config = dict(
    d_model=320,
    init_std_up=0.0274,
    lr=0.00356,
    decay_shape='linear',
    batch_tokens=262144,
)
Each number is 50 + 10 x the weight over the matrix's rms, rounded and kept within 0 to 99. Layers, rows and columns count from 0.

# up: layer 3 MLP up, 1280x320, rms 0.11, rows 1080-1099, columns 80-159
# down: layer 3 MLP down (transposed), 1280x320, rms 0.106, rows 1080-1099, columns 80-159
up1080:60 33 39 50 46 58 48 12 30 41 66 59 54 73 55 45 46 42 72 52 75 54 52 55 44 60 50 39 58 47 36 49 45 40 48 50 59 55 66 44 42 59 60 61 57 44 65 56 54 52 43 42 61 62 51 51 49 48 51 65 68 43 43 66 32 32 41 42 54 37 63 56 58 57 46 37 45 51 35 49
down1080:54 47 37 40 53 57 47 71 43 54 49 45 52 28 33 44 65 48 34 45 70 48 50 32 47 54 48 46 40 69 56 54 56 59 42 32 42 60 52 59 41 52 42 57 62 57 52 69 52 61 54 54 52 42 25 49 53 45 47 53 50 42 34 61 66 52 44 55 61 57 51 45 68 40 45 21 58 54 40 34
up1081:79 32 44 69 59 57 27 57 53 39 30 42 58 46 64 41 52 47 38 52 51 25 54 46 35 59 36 52 60 68 69 50 40 55 54 51 56 52 49 37 43 44 66 45 50 67 47 59 43 67 52 44 61 47 61 43 58 56 59 43 51 46 55 48 60 21 39 46 50 41 56 53 50 50 33 31 35 57 53 64
down1081:37 46 36 47 51 53 72 61 71 57 65 56 68 47 48 51 54 60 54 44 42 34 52 54 49 70 59 55 42 51 65 44 63 33 58 39 59 41 49 70 48 59 46 54 61 41 56 32 38 38 28 56 54 55 64 63 41 46 46 57 45 49 61 49 43 57 64 54 58 49 50 46 54 47 50 53 64 33 53 60
up1082:51 47 56 46 45 52 47 43 48 35 47 37 40 50 64 42 54 47 55 42 49 67 50 57 56 51 37 55 61 54 55 61 58 37 48 46 30 57 43 39 63 39 34 54 48 57 51 67 56 57 53 39 59 43 62 57 51 54 69 37 54 31 50 47 48 61 50 60 39 36 53 42 42 52 50 56 54 47 30 48
down1082:59 69 61 49 52 43 46 50 54 55 56 51 43 46 40 57 44 42 32 53 59 43 54 56 35 62 62 47 37 60 56 60 48 48 58 78 48 56 48 41 63 50 54 45 55 50 44 46 46 48 42 61 49 37 59 45 45 43 38 49 44 31 45 53 38 55 65 62 43 74 53 46 58 53 34 31 49 61 75 54
up1083:37 33 37 41 62 35 65 22 17 52 52 67 56 51 46 43 45 30 64 59 67 53 34 56 37 41 30 52 47 54 47 43 44 52 66 58 47 50 49 60 60 76 56 59 44 62 68 46 38 63 31 49 36 39 44 36 64 55 60 51 47 41 47 49 54 51 49 41 43 59 48 27 56 46 69 47 49 48 46 57
down1083:47 49 33 58 46 46 44 56 35 64 45 76 36 58 50 51 48 33 41 46 44 65 28 41 55 58 48 60 51 42 69 38 53 70 52 32 38 50 30 52 70 47 62 60 55 47 61 75 67 54 32 36 59 62 59 39 57 50 63 42 42 40 46 45 54 39 70 50 63 56 41 59 45 53 40 50 58 48 38 37
up1084:49 60 39 38 49 39 44 31 59 49 61 44 26 59 32 57 49 46 59 50 40 59 45 50 43 39 39 46 54 59 48 62 40 57 36 53 43 56 39 48 60 59 52 60 62 54 36 41 38 57 43 46 63 62 44 49 55 35 56 62 46 52 46 60 36 39 37 41 52 46 61 37 43 47 57 49 44 56 41 61
down1084:46 43 30 55 41 44 59 42 42 58 48 62 47 49 64 55 41 47 54 48 63 55 39 43 46 49 61 48 40 36 41 35 54 40 52 60 55 44 51 35 58 59 55 57 52 43 52 53 34 59 39 42 45 56 49 41 53 45 64 35 46 50 41 38 47 46 62 66 56 27 70 45 29 51 41 32 32 50 43 43
up1085:71 39 46 46 47 40 47 42 42 63 51 46 59 63 49 58 38 56 50 53 62 69 50 32 35 45 40 56 44 40 64 51 51 47 62 54 54 32 68 50 56 52 53 46 61 71 40 44 28 59 53 59 49 53 63 37 46 57 60 56 52 66 40 64 49 44 43 66 33 46 41 50 38 55 48 69 64 49 50 33
down1085:47 54 58 48 57 49 63 48 75 41 47 48 44 41 45 47 57 46 58 60 48 64 38 43 61 47 69 50 51 44 40 62 41 72 59 40 55 43 55 49 50 45 62 47 70 62 54 39 46 40 64 36 50 62 32 58 50 45 35 61 31 46 49 41 24 32 52 53 28 55 63 48 55 55 46 49 40 62 53 44
up1086:69 28 53 51 56 51 69 60 47 50 52 43 55 55 28 33 44 56 50 52 76 59 61 40 53 66 59 49 59 40 68 52 30 35 56 61 41 61 39 50 52 53 52 33 55 45 55 68 59 36 50 46 43 71 39 49 58 61 52 69 53 54 65 43 26 58 55 40 46 58 47 45 38 40 59 37 30 44 56 42
down1086:36 55 49 42 51 60 34 42 37 55 57 45 56 58 55 53 60 34 42 53 50 51 49 46 50 24 48 64 38 42 55 61 60 51 40 47 41 52 52 51 41 51 42 50 41 70 53 41 53 53 52 59 35 37 53 43 42 43 46 42 55 53 44 46 71 33 57 53 55 56 44 55 57 44 62 37 65 51 41 46
up1087:51 51 33 43 62 55 57 51 48 61 52 46 36 25 42 37 49 45 42 52 41 50 44 58 52 48 70 41 54 72 61 54 55 52 70 49 65 55 49 48 42 35 50 42 63 50 54 47 60 41 50 56 47 49 34 61 55 45 35 58 42 46 62 48 44 49 41 44 40 66 55 48 43 51 53 40 42 49 45 50
down1087:58 61 27 57 55 54 55 37 54 61 40 50 54 64 61 52 35 51 47 40 52 48 62 44 55 50 47 48 51 41 35 33 57 47 46 51 66 47 51 62 57 48 41 45 32 40 51 56 38 47 50 36 58 60 61 45 35 42 53 45 51 38 66 53 54 49 51 62 60 54 49 54 48 44 32 39 46 43 56 51
up1088:56 34 52 29 68 38 43 30 50 42 65 35 38 40 61 67 54 56 61 61 43 30 37 49 63 61 35 46 39 33 43 52 73 58 61 68 53 53 38 62 54 57 55 33 64 49 46 36 24 50 51 40 39 44 52 59 59 47 44 46 66 41 38 73 40 43 40 50 31 42 58 61 46 60 57 43 53 47 53 47
down1088:43 50 41 41 65 54 56 46 61 41 50 46 41 39 71 52 49 84 56 48 45 41 26 69 58 48 40 42 58 50 50 46 50 23 54 54 53 52 49 70 61 58 34 40 48 41 61 42 44 50 63 67 34 48 25 45 54 58 39 45 47 50 51 76 37 53 54 58 43 64 46 51 35 52 49 64 54 40 73 65
up1089:44 47 39 61 56 56 43 49 65 62 55 51 58 46 60 50 54 43 40 55 35 51 27 51 32 59 61 68 55 48 58 54 72 45 54 58 63 46 64 49 54 63 59 37 57 51 52 62 48 67 61 45 46 55 65 55 50 61 53 46 53 59 54 71 37 56 34 64 74 62 40 53 49 43 57 61 33 58 60 37
down1089:48 50 41 55 65 45 36 54 59 53 58 67 47 50 56 68 62 51 52 66 56 43 60 53 52 66 76 45 65 34 51 40 47 38 25 72 48 53 64 38 64 60 39 35 60 41 44 35 72 37 62 39 50 39 53 43 61 26 55 42 57 45 47 43 72 41 58 36 54 43 57 36 21 54 61 49 62 67 50 41
up1090:49 51 40 37 60 60 44 52 54 46 52 45 47 46 46 52 66 49 38 44 34 28 58 30 52 52 43 59 52 48 48 55 43 55 50 57 44 31 60 59 55 37 52 52 43 49 47 50 42 37 55 70 52 57 54 48 54 45 51 53 37 39 40 49 32 39 41 46 49 46 50 41 31 69 51 45 57 47 46 48
down1090:62 48 38 55 43 46 51 52 36 53 51 56 51 56 57 44 43 48 54 50 59 63 39 60 26 58 65 33 69 58 64 35 49 45 40 42 72 58 48 61 50 44 43 42 54 40 49 51 43 59 51 39 41 48 52 49 58 50 52 59 60 67 55 43 56 62 50 45 42 50 40 54 51 48 63 57 50 52 51 34
up1091:58 64 43 47 55 31 42 58 42 44 57 55 63 44 53 64 39 46 57 53 48 48 43 54 55 42 47 36 64 54 53 55 50 37 55 49 37 49 52 51 49 34 52 49 17 45 50 63 73 33 64 34 39 63 48 61 66 60 55 50 59 36 54 52 58 46 53 48 52 42 59 43 55 57 42 48 42 70 55 43
down1091:45 43 57 33 41 54 44 47 56 39 44 45 58 48 36 34 58 38 45 69 52 62 56 44 47 58 55 55 36 60 54 41 52 60 41 61 42 52 56 45 53 63 56 61 46 64 51 60 52 54 47 59 55 49 62 47 65 52 45 50 42 55 55 58 57 47 33 43 55 62 58 50 69 54 61 51 50 46 60 54
up1092:46 29 41 44 61 39 68 59 52 47 38 50 36 44 51 41 48 36 68 49 52 39 51 41 47 60 49 67 44 40 59 46 51 55 53 54 64 43 50 37 58 26 57 50 54 33 45 63 55 48 42 40 57 52 53 46 51 51 56 52 28 42 55 49 64 48 48 51 52 56 67 52 63 46 56 53 57 50 43 49
down1092:48 59 49 50 41 57 49 33 53 47 62 42 45 59 42 66 52 45 33 65 31 52 40 56 53 39 45 43 62 54 47 52 59 53 45 62 49 63 52 47 40 63 52 56 58 53 57 43 43 55 66 56 59 53 55 58 43 51 44 33 58 68 43 53 48 50 52 54 44 42 41 52 36 72 42 58 39 53 56 37
up1093:45 40 53 57 63 59 42 56 54 59 56 49 56 27 67 55 52 50 73 43 56 54 36 37 61 64 60 42 53 57 40 47 43 77 57 67 53 50 49 50 51 52 57 52 44 56 37 49 56 61 74 41 46 50 58 55 35 53 61 48 51 56 49 64 56 39 61 64 56 50 42 43 52 45 46 59 52 60 35 62
down1093:54 52 44 51 36 39 44 50 53 51 40 38 38 48 49 59 48 57 30 54 50 54 55 68 54 56 36 71 60 48 66 57 41 28 51 48 50 64 46 47 46 40 55 42 47 59 73 50 44 38 44 60 45 40 53 50 56 60 33 59 59 47 73 36 45 49 37 43 34 49 54 42 62 57 65 49 46 56 70 47
up1094:59 33 34 49 47 39 63 27 61 49 65 44 49 67 41 62 57 45 63 69 54 60 60 27 31 32 57 36 21 57 47 53 62 60 53 62 75 33 62 55 51 39 61 60 68 42 45 62 58 49 42 81 44 60 51 70 32 41 73 39 56 64 48 41 55 49 35 72 48 60 30 54 56 23 49 44 30 82 36 57
down1094:45 50 49 60 25 38 59 40 49 72 66 44 64 49 51 38 41 56 52 36 27 54 65 42 51 68 61 66 37 65 38 45 44 52 55 45 66 45 53 52 56 56 54 42 50 42 51 43 56 58 34 59 38 49 61 49 53 51 56 42 39 70 52 58 44 40 62 48 65 58 45 60 51 24 52 48 36 62 48 54
up1095:55 65 62 53 61 35 62 62 67 52 49 66 40 39 61 70 58 44 59 44 51 42 29 40 68 46 49 48 44 44 47 56 58 65 54 41 49 57 72 34 55 48 42 47 72 60 58 37 55 62 53 51 36 55 45 51 59 35 68 46 59 51 42 37 41 46 41 43 49 57 42 54 53 55 57 52 39 49 68 54
down1095:44 51 36 46 54 60 60 27 56 60 57 60 38 67 65 66 33 61 58 40 45 41 48 32 33 53 51 50 47 57 55 53 49 50 41 60 43 41 46 56 47 44 50 37 37 58 42 41 50 86 55 51 47 47 50 42 58 38 50 47 57 46 56 38 67 62 45 62 56 44 31 38 53 37 42 69 67 56 51 52
up1096:53 43 35 45 65 55 45 26 63 46 47 47 61 77 46 34 32 47 38 42 37 57 61 39 44 70 47 44 39 47 59 47 56 57 40 52 57 39 76 52 62 49 28 42 41 47 24 40 50 46 49 54 49 61 44 51 65 60 60 64 50 46 47 53 45 50 59 42 58 60 67 35 66 56 51 26 63 62 68 45
down1096:50 57 41 50 64 54 37 64 46 48 59 55 36 47 67 53 52 66 43 63 57 38 40 76 60 58 53 56 46 32 45 32 37 29 67 42 43 41 61 47 47 45 46 38 24 50 56 44 74 39 45 32 40 37 57 56 54 44 63 57 40 39 53 40 53 40 44 35 49 44 72 75 52 38 41 44 47 45 38 28
up1097:37 40 55 51 65 50 57 41 28 38 44 50 44 52 47 62 55 41 65 59 42 62 60 45 55 42 52 47 57 65 48 52 35 40 28 38 27 52 50 76 59 46 52 63 49 44 54 48 36 40 50 39 43 56 58 34 51 56 24 60 53 46 53 63 52 59 56 64 57 52 62 53 63 46 53 55 58 47 48 33
down1097:65 54 34 59 53 52 36 58 36 62 53 63 42 61 25 49 36 54 44 48 58 41 54 55 56 46 64 51 61 71 51 70 16 57 35 79 37 62 42 52 78 47 40 33 54 65 52 51 40 37 47 45 52 51 52 63 53 40 41 64 50 31 61 53 53 54 45 53 48 45 58 30 49 44 49 45 69 47 54 42
up1098:41 35 47 58 40 36 61 66 60 42 53 51 41 34 43 52 59 55 53 42 70 64 54 51 36 47 54 47 53 38 51 48 32 54 34 62 62 44 57 78 53 30 56 30 62 52 47 51 44 31 46 39 44 67 53 67 49 41 59 46 55 43 37 54 50 58 61 32 58 45 50 54 51 35 40 64 64 49 63 50
down1098:42 63 57 61 27 65 51 40 53 49 33 68 56 56 36 50 57 50 51 48 43 60 29 79 70 61 54 43 49 56 58 58 44 60 44 37 42 60 40 61 52 47 34 41 60 38 46 47 51 31 55 76 50 57 68 57 52 52 48 56 38 67 54 23 55 63 48 49 50 53 70 34 56 58 51 41 50 41 62 50
up1099:47 62 59 36 53 60 57 45 44 50 54 49 49 49 54 60 44 41 51 62 67 44 25 63 75 57 57 41 49 51 57 52 53 36 56 44 46 47 52 49 33 71 63 78 61 55 51 58 69 39 52 47 47 65 35 46 55 55 52 70 62 41 60 36 40 58 58 27 35 45 50 51 41 48 35 62 45 58 47 49
down1099:61 36 33 49 51 58 50 62 57 53 37 49 55 47 47 57 58 51 44 42 51 64 49 57 65 61 61 50 53 48 43 56 36 54 33 62 34 52 41 56 24 52 48 52 45 43 40 43 47 47 43 49 57 41 43 43 55 44 34 41 48 37 39 41 58 58 39 45 78 64 61 49 39 49 53 61 40 59 47 61